Each number is 128 + 32 x the weight over the matrix's rms, rounded and kept within 0 to 255. Layers, rows and columns count from 0. Numbers have three digits each.

# layer 2 MLP down, 256x1024, rms 0.0923, rows 0-213, columns 64-127
063155198195146085115101070123128081115193132071132158080154124129087200079147164134161108166116089103045110100087160156122111156123127162164145141123105128138114110125110106122167141140130118
120158186182120097126169150116176163132104167124145118115093148139104093137163101155100138141037119082051095086133103101105117112092123135159103141160116151090123089181126167183099094054117142
201141100125177130097111171112134165136168132152077098113099159158157077135090126151073118192200104127147156046092066130126110137168090176143091098131081115104116178149089130082100209138238131
136080109139145101024148123133121126124108108045221146110158187156175122137115167065119144084115175155140146199141132146126150172104197104112136140133104144102190180103147115184056106126129162
165111183130175094162097114146160131149116164098150136145140146097139119146153060136099155076127104155181074115128132134141113123109167125109172111130074186169155141120165118120142184110073085
188091120131096111102111137160152146145130141150113109132118119053093153139131078103149119161115143132140099138131122166149167081160148115112124176088125060131126040120074130117134101124073112
096161103109175154109153046122140115145124110099168169131112111142127134090021140191007148100117194168129108179132142122151131124126071146136154119117102160097132098120092076101122062117060108
113144134158163130142122157143120164179138182148084063151198127099128151148152085154126160194127090153153109131174132157109109084161093135179071145137132112150108075151151119099119154118046142
126131147114124126123129136164151124152138117115095156113090168186134105088120153126157112105161100170155178150122138083141113159143121134098117126159077122146102134089150074169114119144122124
153071150141171125134176136063157138170118170125141125157084095112165154100156151191176141081051159145108117041113136093153204223093110090125130145143089153116114247135158094142115078104120173
106080121163137103115098129050104147117112160148136138132161173195134112124199147146144142151094141110054105096165145139126094126107088146151091142105141158129141135107142145112149181157103160
131117153123193069166059147107150117101141117086141138123127191148157150132157130112118127125115135127150180059147063125124186117111130111084147140118124142111171133152118123107078066120116081
167136101125090114093127157101157166137127143122140129126116128218159128130125115119143150129159159153167124142133140121155134138080181181141117104107129134133120103112090153058161142097076147
169051086149173120109167120163161117141166102050170136142155138129158153126128161144130176100077122115117113101096106128129143130158154129125141198120137152134142120120116128126081137138095178
129123129069062087130027170109149126100105204112083106178098109101141094073182089111128103157114182150132134137160092114153152127106098105087136072143158127102134185116112101042153121111171126
083181133211131097199108116127173168142141052108161173131207158069103155134183132110152095080108081128035084128135121129081153121106125141096113141181122108165119059142047121154089103135048078
090160131135104120172105073148119152112086129119103113059128151144095098156151151111191134133089094100197101079144128138177107083108059139110117194130108189092154197136176122093126183127127151
119119117097125115108135127097143093159129178173155160114146116150152097118149142186157168110124199105158173133162118136125150172144139101149176206129140094136139157119136159141094180121109097
111165111119174143125123128133099101077131111053098189129119172078136137115129135156148152098134185129169142147156130173183122176129132174052176105133136107162142151096126128149140152178100136
136148182117118076092123125115113159131137155095081098084066129156131145095101181124104154090120147147192124111151164109110170163077131150114134100126113195135126088111079106178110126169081159
138136090099122103141106080120157144109148196159147105146105144109143114155089123139074121142098131152177105122164136085139108169155112129129134161138115171189118139148184100090099138149159150
124172074117106133105075122088085172109144089100112149136124105164161142098152124107184125085171098123069132137144121156159109055182169138060150133173152124122090119092117122197140156132113153
164155119137127129175111122153066086162170095135124149132063139120149092112107171109121134178130095119126141149142120118046093169137185110086112149144130140116136151120135145092143121168102119
123145142126186166103139115116144195171102148188166102134121125175164129080088060141037113107155166139199098122123169124127140129121060061077135143175183131156135143180173136091134144130152112
166187132169138145173084140103188127119178132174131079135100105082144146151110138185151128092158215090074105082122122119112137169132119152156123134158122127134101075172134124133138191146098155
162171136206123094149192132133128105149110136164082103137065147120091139132144127162135166120122135142153089108073126156137120087144112107092135135115055145127131132161196152139169109127079148
085102131161090145093097155080107168082072127114177110120089122123148167166110139070141152143159122146109104145090103118147140126117147078178157131119142100190129114124010119166089110141107132
167180088186159125156048148108074103124189110157108116195129133130049156139143154120141071118087141142109125102104105124128125126152140104167154119103170136077158132093104132128070101112151163
141116142130134127145142159105080096132127098118150128157127123126113092138154128195153124117041095126213163104143112120126167134168129114137128200152176144128131109099160090095181094169139122
119137153151127123090173092134126137121067069133186150123160139205141122127157149164144148042070105174188137170133124129116133171084131069139128130130125111156155126143094115101128205136116210
064035121126157079158127101156172140125120050112114152135109118171155099092186110104122105112127061092113131129151068085125153079146122147137152146146162102121129048079081049133080097066183093
144114118177142057077194140126161096143121087114139121097106109122155147100110127108134110140115135157062125157107119095112106131131176131112161072091187140140137098108112145141170071135108126
127134103153176076128216150139121150156167142139159133086098103109179118120088086110149137060144192147077180077097121095114073161230133130130132082145156123110125101132113100120109095101070173
136118055162178133130121126130147058113102121148131094123100092135150126133145073162097150133097166137144105149171133091164104093155163167068127103124100147137165114145102124051141179162100105
130059099143107135125175112127133169060171120165140075127082128143107148079095162121152121179150091098143121094154142150112110046138145227144170107174114126125117141138132095163182130172140095
119142152101134117116103137148078174134125142052093122100144061133156134142186130184186078145145088123131214131147165138089154159107124148204105134110120151080134126127159118095042168134082096
033162107151155128119149073092127153154137132096156155098149167097137118159186149100149171118104167153120071165131085168073081139097168175136149177104175138105129116130130122107190207119170128
135156107099169112089166129142080148156085097101152186117167139153124152163104129107116155119115105160100110162105121142131097148140093112083122106169102157182122143088149089120132155165078141
117130158064130126155108135099126146142075107097131135136100120156071106093084169071230191112101130176200116136123187100117149139129156107139108093133117128159140032123064102147149136150164108
145095140171131186150173134149127106166122138112123179132128095120153148144145090080113153130147137117043107192103119168127151193144154176087080129105154130157141138085091114117136084134197145
038131111099133042081159114164045126120104077168158059141135136187067135133162121114140077137121060131161084055183132131178133121087111082168107058132137165045123143180077131108129126088094175
134130163130151157116123145111078061137149096149086150086128157125154157133144171142127097112108105118045130101151068113157064130144098150111140220128054083121121055180103089145161118145070163
027194131152087137096073131082113104138106177121077137145144106047071132091153109130156120172086162090107149189173127163113173048158122076132120131116194124081128122080081138130114048133116064
176097175119118094145071145159105136128122072168152172173136114149142143093091139165139064145085096114057141141139159152173154030142102126191103170065162088156128091083111105126100139184168077
073044172138162174171186125093156101112105111080111211117145123129102145125092144074191105108120142150089147198119150164152162075117105124211172119086045173117132129030123125122126104159150122
114087090153131123165117171098122104111122186154161149143177167086101119137120168100141113163087119176058115146136138105160149174104158090153146152106226139081077227134134134114138110087154159
114095090159122165147102107108109146153088130103108133147098109072109116092101079180139089127145128098130127139136189153125147062235084135110097160076146074120163066143174173129160128160101116
180126139194114110111128167116136112168108167172119083120121082100077103120144103089095149170130139166083142124103145157152062053116126125124078106145185078107115092143118097091131115090175116
125136097114136122145128164191132095120175170124146112181098176128153130137142126156153126141066059128081173115136126132131139159137140126149076133145107121159105171129161100081119170160142130
155111109093125151133095088119141123114083168088179128156132127185156135126145158137143102131124145153109140134118131096089133101119188125127139060105096138093126127114124110110193130145098151
157088096136107153121134167184138186089209184109134132113134054116132103061142053163127056135125144107130099104130158134173100149078131194109165040083146166141148111159161118125186116162151145
111097133068085132077161133139181140108144133121079104125151132118157104116191081128107143081140075107111145148110107189078171137078142078155153141127122096141127159160161161195096091131118141
129133141140090131171156151127149155166148146116142106107126091060141144101137131143133095113081112132118149062169131105110158156151132121103104141143132110124096186193131139162131214133132175
102093124124118128125174084094151094109123106108095116161096069150091106099105101156160155134092179112133124167158167127091119079146127112095155095114133142122157107095118103072170104116183126
124176157128088149178090075105111156119136183171101125131134145131108082130130156086133160108153156163121125086130094086201122123181035132192097075153102130091134122108138119114073093084154190
064134157135190158119180092113138171150107124164178131171123072127170136088180096143083119091163111069116117127098152151154126148152149103131106137125156130109118117138103164167074126115205110
072187155149160115115045130160138174122169118173171114149147154159151144124138104132134106142138186173118144117097100108096107083147172089180100113107106131114141146104084136091091101167163169
097131126118131132167085107114104124121142125160100065122088129142079100160151147164120173106108157073123145116113111135119099092120122106113111135108122158063133058142044136142179127071201139
122050146109113161148088141116126144171122132111116151116156135173090128121127141161124217138167153117110119122121154133149108158159181124142099183142117081129088139128147127103154131117111181
169145101086168145158087135136119164119074071134161124107159189111113143167106126109079139098133124131116169154113126096096153124139120117112129145145155124097142128121114113178125142027079075
115110081161143137147078143115063116121122158143171122107147103114156112117113165143149131079143097133136185157147096101180121061108081133125142212117114111147147159123102170219117090069116117
115151126131149154102088143117101089112092095082122150139096104087156140120159139086136139184193068135106090111114177160075169122180086097172093126081146155082200211156160138143160109177124142
138171115128176194142166091119103130088117064151076108115171115156145128157110136067083155131182128149120131133107130134113128121134126086139121095106154101173127152116158176170065182093041104
135133147096113111155126164178126134128148092178130151137144155121157108099139198113076153100077100128154157159135114118126153106145122105129092207116147130137135102210095130109156110113121040
186127100141116134087187138147144135092092080163123122127163088100156127119128123122079078103140115127082117091128125078160119142097070178098157090184161119167180119127093085124142173115060154
133169167096136122131049108068113133114107160175160133107125142137096116141122140107161101089061120101094154108101139147077130120126088110114097099081093159132148079173202146152141137215113123
089135102086126142161119102126161192134166129117142092119116110174098127167088088117171105103136146126146176050139126117119128079152158125139174148137175144149113075105083124172087119144212115
154168126185144083110179138107138102153143061164138065140128143152154127114086167112171117057150128129230085146135156136100161142072124127140132172158109198168117126102091187154158143125135091
148131142148172126139188131170122130166111192096192130152112109147127111134093119119117162146136100152177144159116115162165155142084100159106157137134090053122138126174212148116204127118183161
079149160099118121159064109102177148147159102133106141106173157117120126133156140152092114168150103089144132153139147079114135165173100112139140093142173112146116212109227122058122124122097115
177119132106118136144091136081097171077071103133118132135122137060097111100100151158119114186141114105116159114123141177142099162160146187117132202101104128094155107151113100100110077114176081
160082138121132129160184089139124134123132098095133124132129106163137109098159186141113106093167138121174125164168109119168123094182128072123107115037145150128105081125157129123081086126099134
091169131080177065124141117154021070131154138140132071110121159151120132109108169161069152175159098080134167105130091143115183132104147139092069100132121139151159138150145136113134104136148093
131090108138135101115100113149158151139169086161115128174114125129111171185112104148070148119169122161127080150134148130076077150159128151124098148105149130125161135125167182175114112154119132
154131114153113156139134077114145122133138149106086116139143074139082124114081134089127125115164151194147111100138133127121170127108118123156111143156113104055088072094129120145173166117176190
141131128145133178146072115102143124147158157130154043148082126122151175109135126080113143163095115111131132095118140118169170128053148127123163129078112148113122170155132122101161151092068155
195136128078138092106114124146134109108118166211112152142180118155094127138104139162120129129148120125125132117147126131186209063151116215094165131164149149085109141138114178092149157094149187
068139145156045095076064138134176151109113106132095108132137122126162094136144132108149115151143143119108089089111119156124132087125129134145168104117097152140140126096123145143111085152122117
143139143166113134099204157139122122133128119144135149123170141089088114178181144156172148141146109124094110128117099111168120153129145107109073147138132171140146108103183133045139093129130122
121085107170137145137100162164149163157153140132170118145110109074137095114132118199115116138063153161189157119154114123160156161160153186165141161090140098114108110120098169041119064050116197
146121156150081164093083097160102147156171096159117121146167087139082110157128151116173188083178131154111096140164165143060175125126117141110141120117071145146165204166129129159111038106125111
129193157100123154189136097117089130124054138103141086068123160053098122142144110129128124065148083091111111127118098099092136123106137086128152134184141102113186165131099088188081110143074172
120137169097164163146107163153201137142091134109135107140102114134166134186172076106127097112167152114230089117098195121114110154025144125113135089082144173106128142132130114059151084170199067
114185185102179098097099089123142155140153160122141153157106118167141126041123144086122105121148125146121106148139107126074151146125074066049114075080110161142168175152142099125109142138103122
130120182108110073108113068071161101134088166110163162108149181114088179146045073097152104051164116148103182142147132165129119142155208148123199154158139102168114083045126097160108108103099118
095137140143179124181119099134120107113122176125088119147139168111110133124088150145064074160053162140072157080113143141156126089131119153147091081159171155074100154159076158079140115152074122
138097187082139153092145179158112138129116086100126137148130156109175143138172178093095145129152184137165172106138105117038095131066175117075157084129141128089149157103052120142114066161191133
123146142116100209180100151109146107134118107151132069160109121108108137151196091167133135112090116127168122191161162125149092110124102080092090150114134097071102100187141095121158101078078157
117122163129122109086061138139094148122131122137166156059116145054119205097155160157121128116131130114076124128167141146144157183156135126122119114119150153157141098130092165098111151084136143
142097161130114208126058112112142151093137120105103145150154135129099125169081148096125137129081170123148133150077119092155124091110119127120167133140107101148102123113107130119176095116102149
101121153104071166090126190134160150148110160135155104137092133120138146143159151124098138119105073135165112129158157136146154122082138144110123151151115135111095133169106157150118120146153128
123127134131062121143049109164084176149148168159093119149140112086131139084127064146080095135097088099097162072147131134113143160109157127175094109102133126162154087128031109070127130153131095
130135190151092081140109125102136164098116132124134141128111167063095151180150062127143167122114097132189130151136171156090140132126159062135121130180178118170109151087122128109077034093141075
106145177188202158099186110136090166155151170142094109113110100143105096163108109147171173135194140142124048167143120131103098146142160154149131156132129108152129180108141142091081122114097135
139140139147165053199178160135130115120131113146114172107150178150181136079117203117131140097082125147154151138183121099133095126079137120110162141124092129168132149157084108157095105124107155
119113109110135139183143165103112114170066108115197125141163098095142146164161080111108090100091126142129133150184091096153128177095086138177177138155151137085106121113040106134120085087120163
182132102112084135138114150191147091126128129130127048090184141039099123147097108085108145113157160122175107145154093112130127128059093085133103103157125097142106111133039131097154134107194077
137154153157068151138046105079107082154185161157104173118149150148104130141161139101159140085161156127209194121115149117112130099131106135108140132123128145115087080073136113165121133111126108
129061082116140113112057076180093120121099076124183117080074083163095127145092130100110108096133090109098137092119103208153186137178144159094092144153178097150131070207166124184155096181119163
083112094101121063065118133083150138159149134145170147109188122113151155135128125141148085156077185089108131166124085132104109144175105127149096145128107120061128115142180122150113186167154086
112108100147170126136138125101130118127114122133111145146137123067137123108096113117073151125143159121174120137186131092135165108115129112131092151159037132119174117162119089158179141145150136
118120124124109045129123094109137128177149143134194124089134121115133094127106109105138157100119174117165149134146103119193067144187141115159111106148116081100137065118103119101044119186096096
115130079122081173119130118138092100106111113122206099105113114095105111152108104125161104137133116138122135116080107103134141152120080113130164168123173103111160118186131142095139152157118163
167121124121168091228154125098088105133092082154140152127118149134097117186078113130115143180105073121121166172153175146160133143069156113152121024144164132141093212113124147167136162131214203
091136119124099113109101158129130099102113161100161145141158077163088132145193131194090115146119140093102194154161123143139128159113057140117144107164171189142102123142110120118169125063212100
087137184076122096093255107197064101130203023173092110170125247255094182073126194171087135194170107072114086107127154128235165231144131110090079184179142158178124241151255127180164080161195201
151125103161121115151134178146122119102154128153152122170089113062085162167106145153125135167062153191180058133100109139140150116142111140127136079120153122119157126141171102130175107144098114
082068176159169121155126110136133115102117133128135165154142098160163116100104159129124121124152133062111177162180161156107065091129117214181175117115125135082133140153076117172136073147086145
190157098130165133123141170146083145131150106114136159161152107078146124095115126149110144147185074156071101134146118095140106130143126135136108139160126057069167175112189141146151093154115148
158154117115064139173085131116113122091141071094099133154120136069081088124156078175139128081104078164122131137149087117143097112136150096153137125143118146156124081135156175152156108117136105
170152103113126121080142105091106136121120130149137128152082089129133078134137166178136114090108168118139044058110121142134141122111152142099106088079127121105147152185113171152128181125171180
104099163086132129127157108108147201080118135195174127112124086202086111100103138126138048138194108094139086096116151085078157139128135119152134123100136144099136104071082146094137105151168084
148129115113183153158194142142130134106213162123113129113104105144129194084125140137153080102093120137084192170144110138118059080218150093129127174191124113086154137145102128165165159103159196
158127145096166093125156113181148117113072138194086117141145159085156151128170132131120096164111113128101121064118058175154059170127129103147124111137156107151114150183112185160155116123120058
212146183145161116138128112104070104159116113105055106102124101092088099167130128071083138141170097134109094150124148125123112078150172120162163138088067081115090125149144108049201165111137151
144136171123114155112172084113109181075179039137103108075119143154152122156139094125109104129211151131169124152133086144130189148069113117161167099130149119107074161153175146033159061102126132
076124114100108135131079127085157145157078156110056150127176121124100158067126078112125152172140134072110140075133113142112127101142136088127111124138128116133063189154138131109147143114121120
144036130158127080110056113153202119172147085072165134161093092098169124040172093197106123100107143079121159181132087177111170172143105218099151151109143116114097156158119133101130120089088126
131143108133118181155132160130119126127143121142128124124134157041143124148134158124159118099129184117132058099129157167102082138106149137135128097135142070106136124092104154177095093115124124
123112127071157128110158127148197119189170104196153161159191139126153101082076137104140189126047122142160152143129092054151136081153165091129169162156118100167117121177173198151150079107080081
065163131135184138127111129132123148110085085083092144124101135178177119152105128097140168188169101155177085134112140158118133167118070169091111167116137137188153135124158135154088174175086147
125136063173139069113214200220115000190255104075089214138205182249094197207179240021155144173218090122178090199105070255217021211201211146066000167134173160158133206051255125144103142216221161
111148091163164116178118092132161154165146118103123144120106128095105128143097084186128051154136091116201093137064181140105175155129102165068094129146125124112146157137117161088093124074126112
094099156221115168128135140135163106090156133176141210144118102129141107140148139125150106105148123141113148115143105094141106126083121112127087118158131175129113125091018089134162027130122149
166132106072098154133238139150121155138147097166140131112102167084144124155156113134118143131160096059149137137113121139114185154099072116153044211108119092095122165132152140152091056153158127
145157158138124149099208130154179185087104192128157134145171166137122113121185166147155150085190066111153128168144144140114154118065111113103156144140157134133154118082115174211126102096079106
174195137160120143166142124095184109129111122099089164133138130116116145180109201096113136132126097162136116113161127121182114154097080152135162111139165171121135097152124081086098155166124111
103166113112176131198081100087134133143109116081115141104112196121168142153120158099159077141193125106137192128155128136158160127118148151137140140142074165113149193134158115136048179140176148
135130130065153103143193149154082108128074131136111109116069124123152103170146140131098147113119117127152113132136099096138128174189153119174133144131082159123129153113123097164116119185111123
168095153100121094080227168127101156151130167170104146155152137076109129111077052120140126104140152144052139125120077126130130060134114133125136086063141120127071111127107140139105106143130147
059165130142133061147082127123163111092152139152102120116146142133125133103122114151064131070132211113128142104131125147121139100163171178158148119148132196104117121134082086240131134137117133
122127126090073128091082139135119165109116101110123154181107123104101108116151153112137164172160148138100129148086144133093088098175157120101115110077095075095148080117087115146149089129170098
149163166137147102164139114136151089115191114117143145125138175121148177095128137107099092158136237070113134222115142142090114107136178077089120105048085123099113122181180126139114134075119100
099125196104124060147175122168102120179078089124188121112099168112177198151129130113169096099085080106095159119155147144105166173120159150153139155129162104153173099118089142151150117159118133
151097138187170147142156133087147116099088118180157109131132124144134099126167088070075109149128128105138083127102192109149093126114093145110095118134122081118119091088094124081160108106171145
153166137102126175153163155081094085118086166194169079099105155154147146114161142127174167110128114135181145098147160126116143173136141131156097180131129133149127115165130105153066150122103114
120102095223179074175124140138096123165182134132109125095125164159147125048151116151139107126167064123099084130116131141162109116117137119140115175152166096145075109078161125171093153133181093
143145110180135087132131196198185063134162164124117103087090118081136067105131150127087092171112169148157146128155127091134151137160163182116141129107194118093102159146168144116132113126089145
145076144093166160115126147167102136154067173133086082092133157186151112168153061088116115126155161135126173145114142127117120138190120107088069110145179140130106122130090123079130114160135134
149184124136118092120120065133083172140139100067139167103112118137135158138081156154132127128167150154146127092085125189092109089130144122107206193091164137176136139149107106123137170085128073
136108171162114184111121075152102082142085138101132212088168131134081137185134096113105131193153132132123063186113134159064094188064151112154129114107130120191098175148155122156107129128169148
151129158132113210189152105159082146149146134151142152117172130102101097168100131126156138160049126128163128182114125149128120080171159138161138095106161137147103069097133147128112133184129141
089121069179103118082108149099097151121127170137137109057167164112157129131131116102096108091138094123164117131135081171138145172156112151137126122111144100154130114160117132074119171154174132
153136081147116137194198153134113110133152145108113169074136105079152131140136169120108176139060108163063145140099147134148128091121083112131119117115067122142126076167100166082095209079113188
069109087086094200108089147130122102094111148124125113122150141087176120098167150112138108173151198171168139134123095168125179107093070099146072136141132164099055077095095142119151177104145096
188117092101121077179160140181157168108158069184121101119114216153162141155129109117097131160073180118108106144101193137133062112120114134141162139121150124132095172126114167052173181191164151
103156102147114119088137124110158151109115126153171089079067158126109146116119120071113161096185152091159132049075077127170159174056110149072171141178080106143149139179162045112126134146130143
102067191122126172134212120129210122103162107118115127145104125127123160110149143072170111111116106127129117130143179119131097105157045147143177132131171124087170110103154129146146141162181105
121163081130127123107124130142172150126145110132096053095133165123168130151106104127139133091119122138150158048154103133050114168111142097105128061121179099186119164118180123136127084157090154
135187160110085143096035178168135122179134122118114170123144143112138145147143118126144158134151149123103142141137140119117072110103133105098104107108129149197097138140112127116154114086146113
121138125146122110105115140119136144096122152135130088133088153150162149113093180122106160097093179152104131129142143112146129163118088118075160078141097156177104165129109135090190130155108080
172086144114192192140106141102108115118137168130077099092151153151119092134078136075187129089094125173080126096103121124107110129135094114116146134126085170113134135076158151117130139187128201
111014158189086158165161141136100149137090078130134115106105101149138122044153121135142132110121111088152113070156107126159159136144125097139109149144139100126106097057080095139118086098119128
129136120168115142171102072120110109102152149121130111139130119197103122157140085153125151130144150124132085146116165143161155139101113131135141166138084101214162118100084163149140166121094124
163082090097135137165122118136139156142109108123138147070152133110112074129115140111133146119166110133110123107118168147122106123108157144164116083130117118145139139127095146093101130100109095
155196131204123082140092121096101135148156154151066068138112143163122098163056121119191152164183123183115105084137151151191142137164131150117119078095082106105160126053089150173135147157118111
145122169095157099111175143130097105053105069170141180123124092115162164134173124105086177086146142143160167138166119149080112185139149146135138138180085113123160133107068070110123157117129171
135167139077169192158127112075120162135070134136102112150118090197150133073128140127112133167157135101136106138149151127171144149127132103104129107115158116135128193057174120108090166112127106
134143129119133143148167138124140101091114121105125143141137095166125144118155090119092126202139096079115097127078168127133089163123108106123131161099129111165111146102096141109147172093106095
137138125142191104106102137141137082169091132073043104129133060139136076097148100151072149192148090133100141133105095177133089092168130129103117131177134116113114073155191142095149144076177128
094161115138155114160156139086084085156146133117087143145138128129166110135077107138115145091140135157142108183119117098137123068123165125124109104121137141117086124133148073126142103123092080
083106166106077156136093114153125148067135151132076173140084070128083135190091076122139163111149202143155114145126109155141111094141129127111128182157083063102110113099124088198096056112086091
145100193121164112165148111191110150103167189071112127151115098143057115176154112107160131131183148131113107154118110138143152124109109164130106078214120158109189074087031101087119128130126146
090118116093142133109073101163137161127211139165103112136107110138115150127079184187103039096086160176104133184149128135159120115118127154153120158167123107185110075216131188123130124127137097
153132103077124132090128133068172118144193121112173104132115059135114093139117151113121124126090121195122186138124133040118138110131124171146084125084187134097135073138156142115081148108139098
097137142131143123109122097136111105085156126081100101135144067117132219135110112084114113213178181110147118071109125164139115107091124154155141138148151114091148114095178123060135134138200066
101150123114114080152206189121174090089178125115138152162108130085094163073133150190106143190159140077127129116121133124134055124120081146128127101153102127106140122124142146069149128141151123
121146114123118117156125188144046108167144063116079131083152105157113158163123143108117121145108088131139147142112106135111170104086078124129138110108129118103159127136134119125077160134141123
145142145137149168141081127095117123179067149150135107150148107128117134159107129187093139208100126214114123146123124120114100066085101088105138107108192120112133180166162122138178142143111148
188159098118084175043106143105078142116119192154151136116094117157145159191103126076088115150142157171108144134155085119130148098128151110028093093102155060146050102166125115100105105115176117
145102113184143109120109126107200068081127122128133125139152056118114148130067119140148132122121120137087103156109177154133050086124175087136143097129179147183088149097056111224141140147043192
200116139098111126144178160165184110150114120102135149159133089137095064088193105162135167141055138146123166204169146113116136141108180123100128113063163110123128108171103145105109124137163150
146114088118137152149095127135113105145152124168029137149128134122101143078114122151133112155098155182131108096176134113114108117167102126212067135101092081123103054121137160080117127129103127
130120133085176110104098166123131111094090123090126143150134147059182173112150133148130117195112111114138141112148121188151151146153133129128124159131140174058096162155152121123089111068140105
184075112137067158165117101102146143144089115119144153105078102130128089147126092145124179109156133107161090102104116114129105131158105139122115156198072144115104116115144168094126165148161081
162098132151078137153193162100124130094098167129099109133074128183126067101134140107194118102110186099105108144142121087161086068163104129154111105112105108106108081153160131137149126136112163
042141130145146087168066107155087062087134140140110126129129159131084110185122132150151107122138108065067151166137138122145171093150151106165133146135073163147157105127108108189086152123140114
144117063105171139129161101152109134143136163139148098179137120106121187137138132170094135150104082122134134132174143120106138096113119157135135148111119175106096122126133138150084163106101151
091100155071112133100078123139071159130123124134128163162154178081193119092160124131133121124226128127159180141152177123116129112123175140157151105113090126150163148097104107193110192123086140
106166172079150139137085096145119057178178153104103134132129126151157093171125179122137108149187158113233085140076113149151206133148089149108131133155068126102168167114149184138092139121121098
169108156069169114135090100118129130108087108140151139063111082202080101130100111121075109169194104093186147143069074105167145182135070122148121125176107128170141184174197115075171134118154115
148077176075111190095113110137122170114121173090122104171141061148172159227149117065133074105117160135144156121151148090142149181091162161128178225145149113154106180139115126128141132128113181
120129115101094044061109112139103224081159083090107137177171183132106135122134193125160151122094133124131177187096131156135111118096122068134135118085153203161117104109163092158079099118191073
159110107129095118091136083133167145142117149129156125159152133052134140224134144119068091174107138077145118061106156117146169111083143175130167114121128187123138113166057203128158077086117158
064167120086124118149164083139135148129112107132115107125131148142031130140122126155037083117065207179159124124116162113109146173157114143177157123092079154169104156090177163089140147138147149
128101109102079113143105099126164109166145143124176172112088126153084107117132111120146111137201090111079109141109147138150148098148145188116170168134114132170164089113207149026088097132066110
125134145128196135104183165105155104108205102114098112060124114082107206134128121132112105113084120139084145122127120113149143189076142125159160172151195164037191147103157106165128092148212048
131104126145093113071195069169078150090092127111125168096152191144123135121126104164110103086124115124105187142149142138168173152078141103094060132148102178193148109143218142129098114131110113
124122196116052084147132163088130144078094099145121168171123131138115151142097125115130128125155131109106103122126165181116069140141128073154083096154098086118162089136162129181107151116184130
144089112141139176067095098072132136155126139155130116089119163148096084055186111139196118167150136138185090132090091167134122155135201116197127203146132105051130085147119138127102141125119146
147185122163128127170095133126093106114144114097127108106075138118131092105068048122175125144150128151112126147099087105082086141125131130136112083150149127134162110149135052053164126080154170
104141157150078129095061131196144151142185129112088095115146126116178141103151143162181110164139071111199120125173141160117152142122156172087110122120188108115091121134142093054171085131124169
133155095095136142135187178141129141113111150159155168194073141166086129128139115165111156130081134127122132123131057125135170166101163135156122133153169145152129156120117145096151148101181166
163153130205126091105115140171122067168186094072122133092105181137098163174109123109187110097122054117150145129154190136076109196101158135079128145167119161150096187091167079140092116130108098
135105102150098102066164133063163135142074063126100162107132153124125109134115165094140145132141130155104141125123157128052151124060107111135145136148173139118168179139089165163133189100084132
104153093161109148113083131142127176079154162131124127141120133179104126146105112133110176112100122130077128165126139092109117117155098087093167115085115149200093129118154115155140119100077165
075139160090190149155138138078148146092128123145107102156119136113191129184148104070086129094117067134149133097162159101114133159100137081131113087107168153085075226136091129143087147163141081
135176109126085147177092130095141117074157165139119136127142128084130131114090074149056161095155120074077135081163091126086133084132073112138155138173171095120122183141146155107152115144122088
136095082144137223130094167118109112154121215108167123161109124070150093093126157117120105203175134165193163141110100118120151070142096142144121121140117040082141098130148167071141082089097130
136131160183174150160183152115076119113165196125129103129109096154152165132161138136095170118074141134099165149170143099147122130196107118103162110106124104146073146115124192092105183108094155
146173089089176123140108144129138147118098053099110119118154140102150063122107161090102121116099104132136114152131131123105104093156142080111149152128108131157138175125070107252162198119192139
098126084141157096128152117158133106172162110108140132203113154099120075126182123146154096133078160142175123091146134114116084190152092126102117126225073136111098142159112126113099136099145134
171190113126115098125172137134150077127093110119155094163105127130114098130066140079168142192025113168172110078088168078161127108100111139036141163093098093145159097081111115154148194124148110
129202080159127157176075104161093147086151145110137113116106168185131115031135118099124096127142125071139102158126134156114143115167069129120129112110152113131143060097101127130153107159080153
113000111009115114182107070122162148165113176100118107128112081101128171089094143052082115167073166200140142054136114115128153077130079088097171149110105161104087139140145163128146162078195127
127189168156039106138064099096086128094076102130139130131139171086170142105116140160181136144169129143186174102117104138099169103117128190157090042138094131142130152114098099126101083148130136
158131161146096177111133147099104110124155110161131112103129147143180046098176159143102118126159150124129087139106197196130148107106104103136086128094096168135085111092184135090220092127149154
130119142158115165118096123151076065120123128133130119131122126120110102118129150131179160112169123109086141156092125151172156149200122118135132200098106128172111135182152110143083210136142103
142139135146087185143164114184131106122129074093136117136134164166121117118092151139113127138151110195118067188113155098122158067168142129122148118072092073130122146120156110115112164186082098
176154113124120101126121097149137101092126133136109131103122112076144085146139101164170171133171128119108131120114142120116140112143136161162123103117123077143124137110114192145150166127139143
143151144182186142166108131152127136157129158119125175137152118164109156154112087065110139117082104160069122095126157094080099084148112156138140120145121118082126144108116117136129097167169168
130109122116190105088054129134191095080094168142152077119088078154088100153122069158105142107092090099185108126119092106155137161149172111103172144172106122139119113126155135163120150186120157
210117118149152102111168135121127163138146107116145113150145089086129150122179088128125142147194117142123192118100113115113137122142126143109097169191145105154124113158112109149203154108091117
123097115068105139069176135102101173152118189168105108100143113104201126087125139112134108110155090110090123097118081104140116103080135117110148203130123105095118114138116148179088192140149133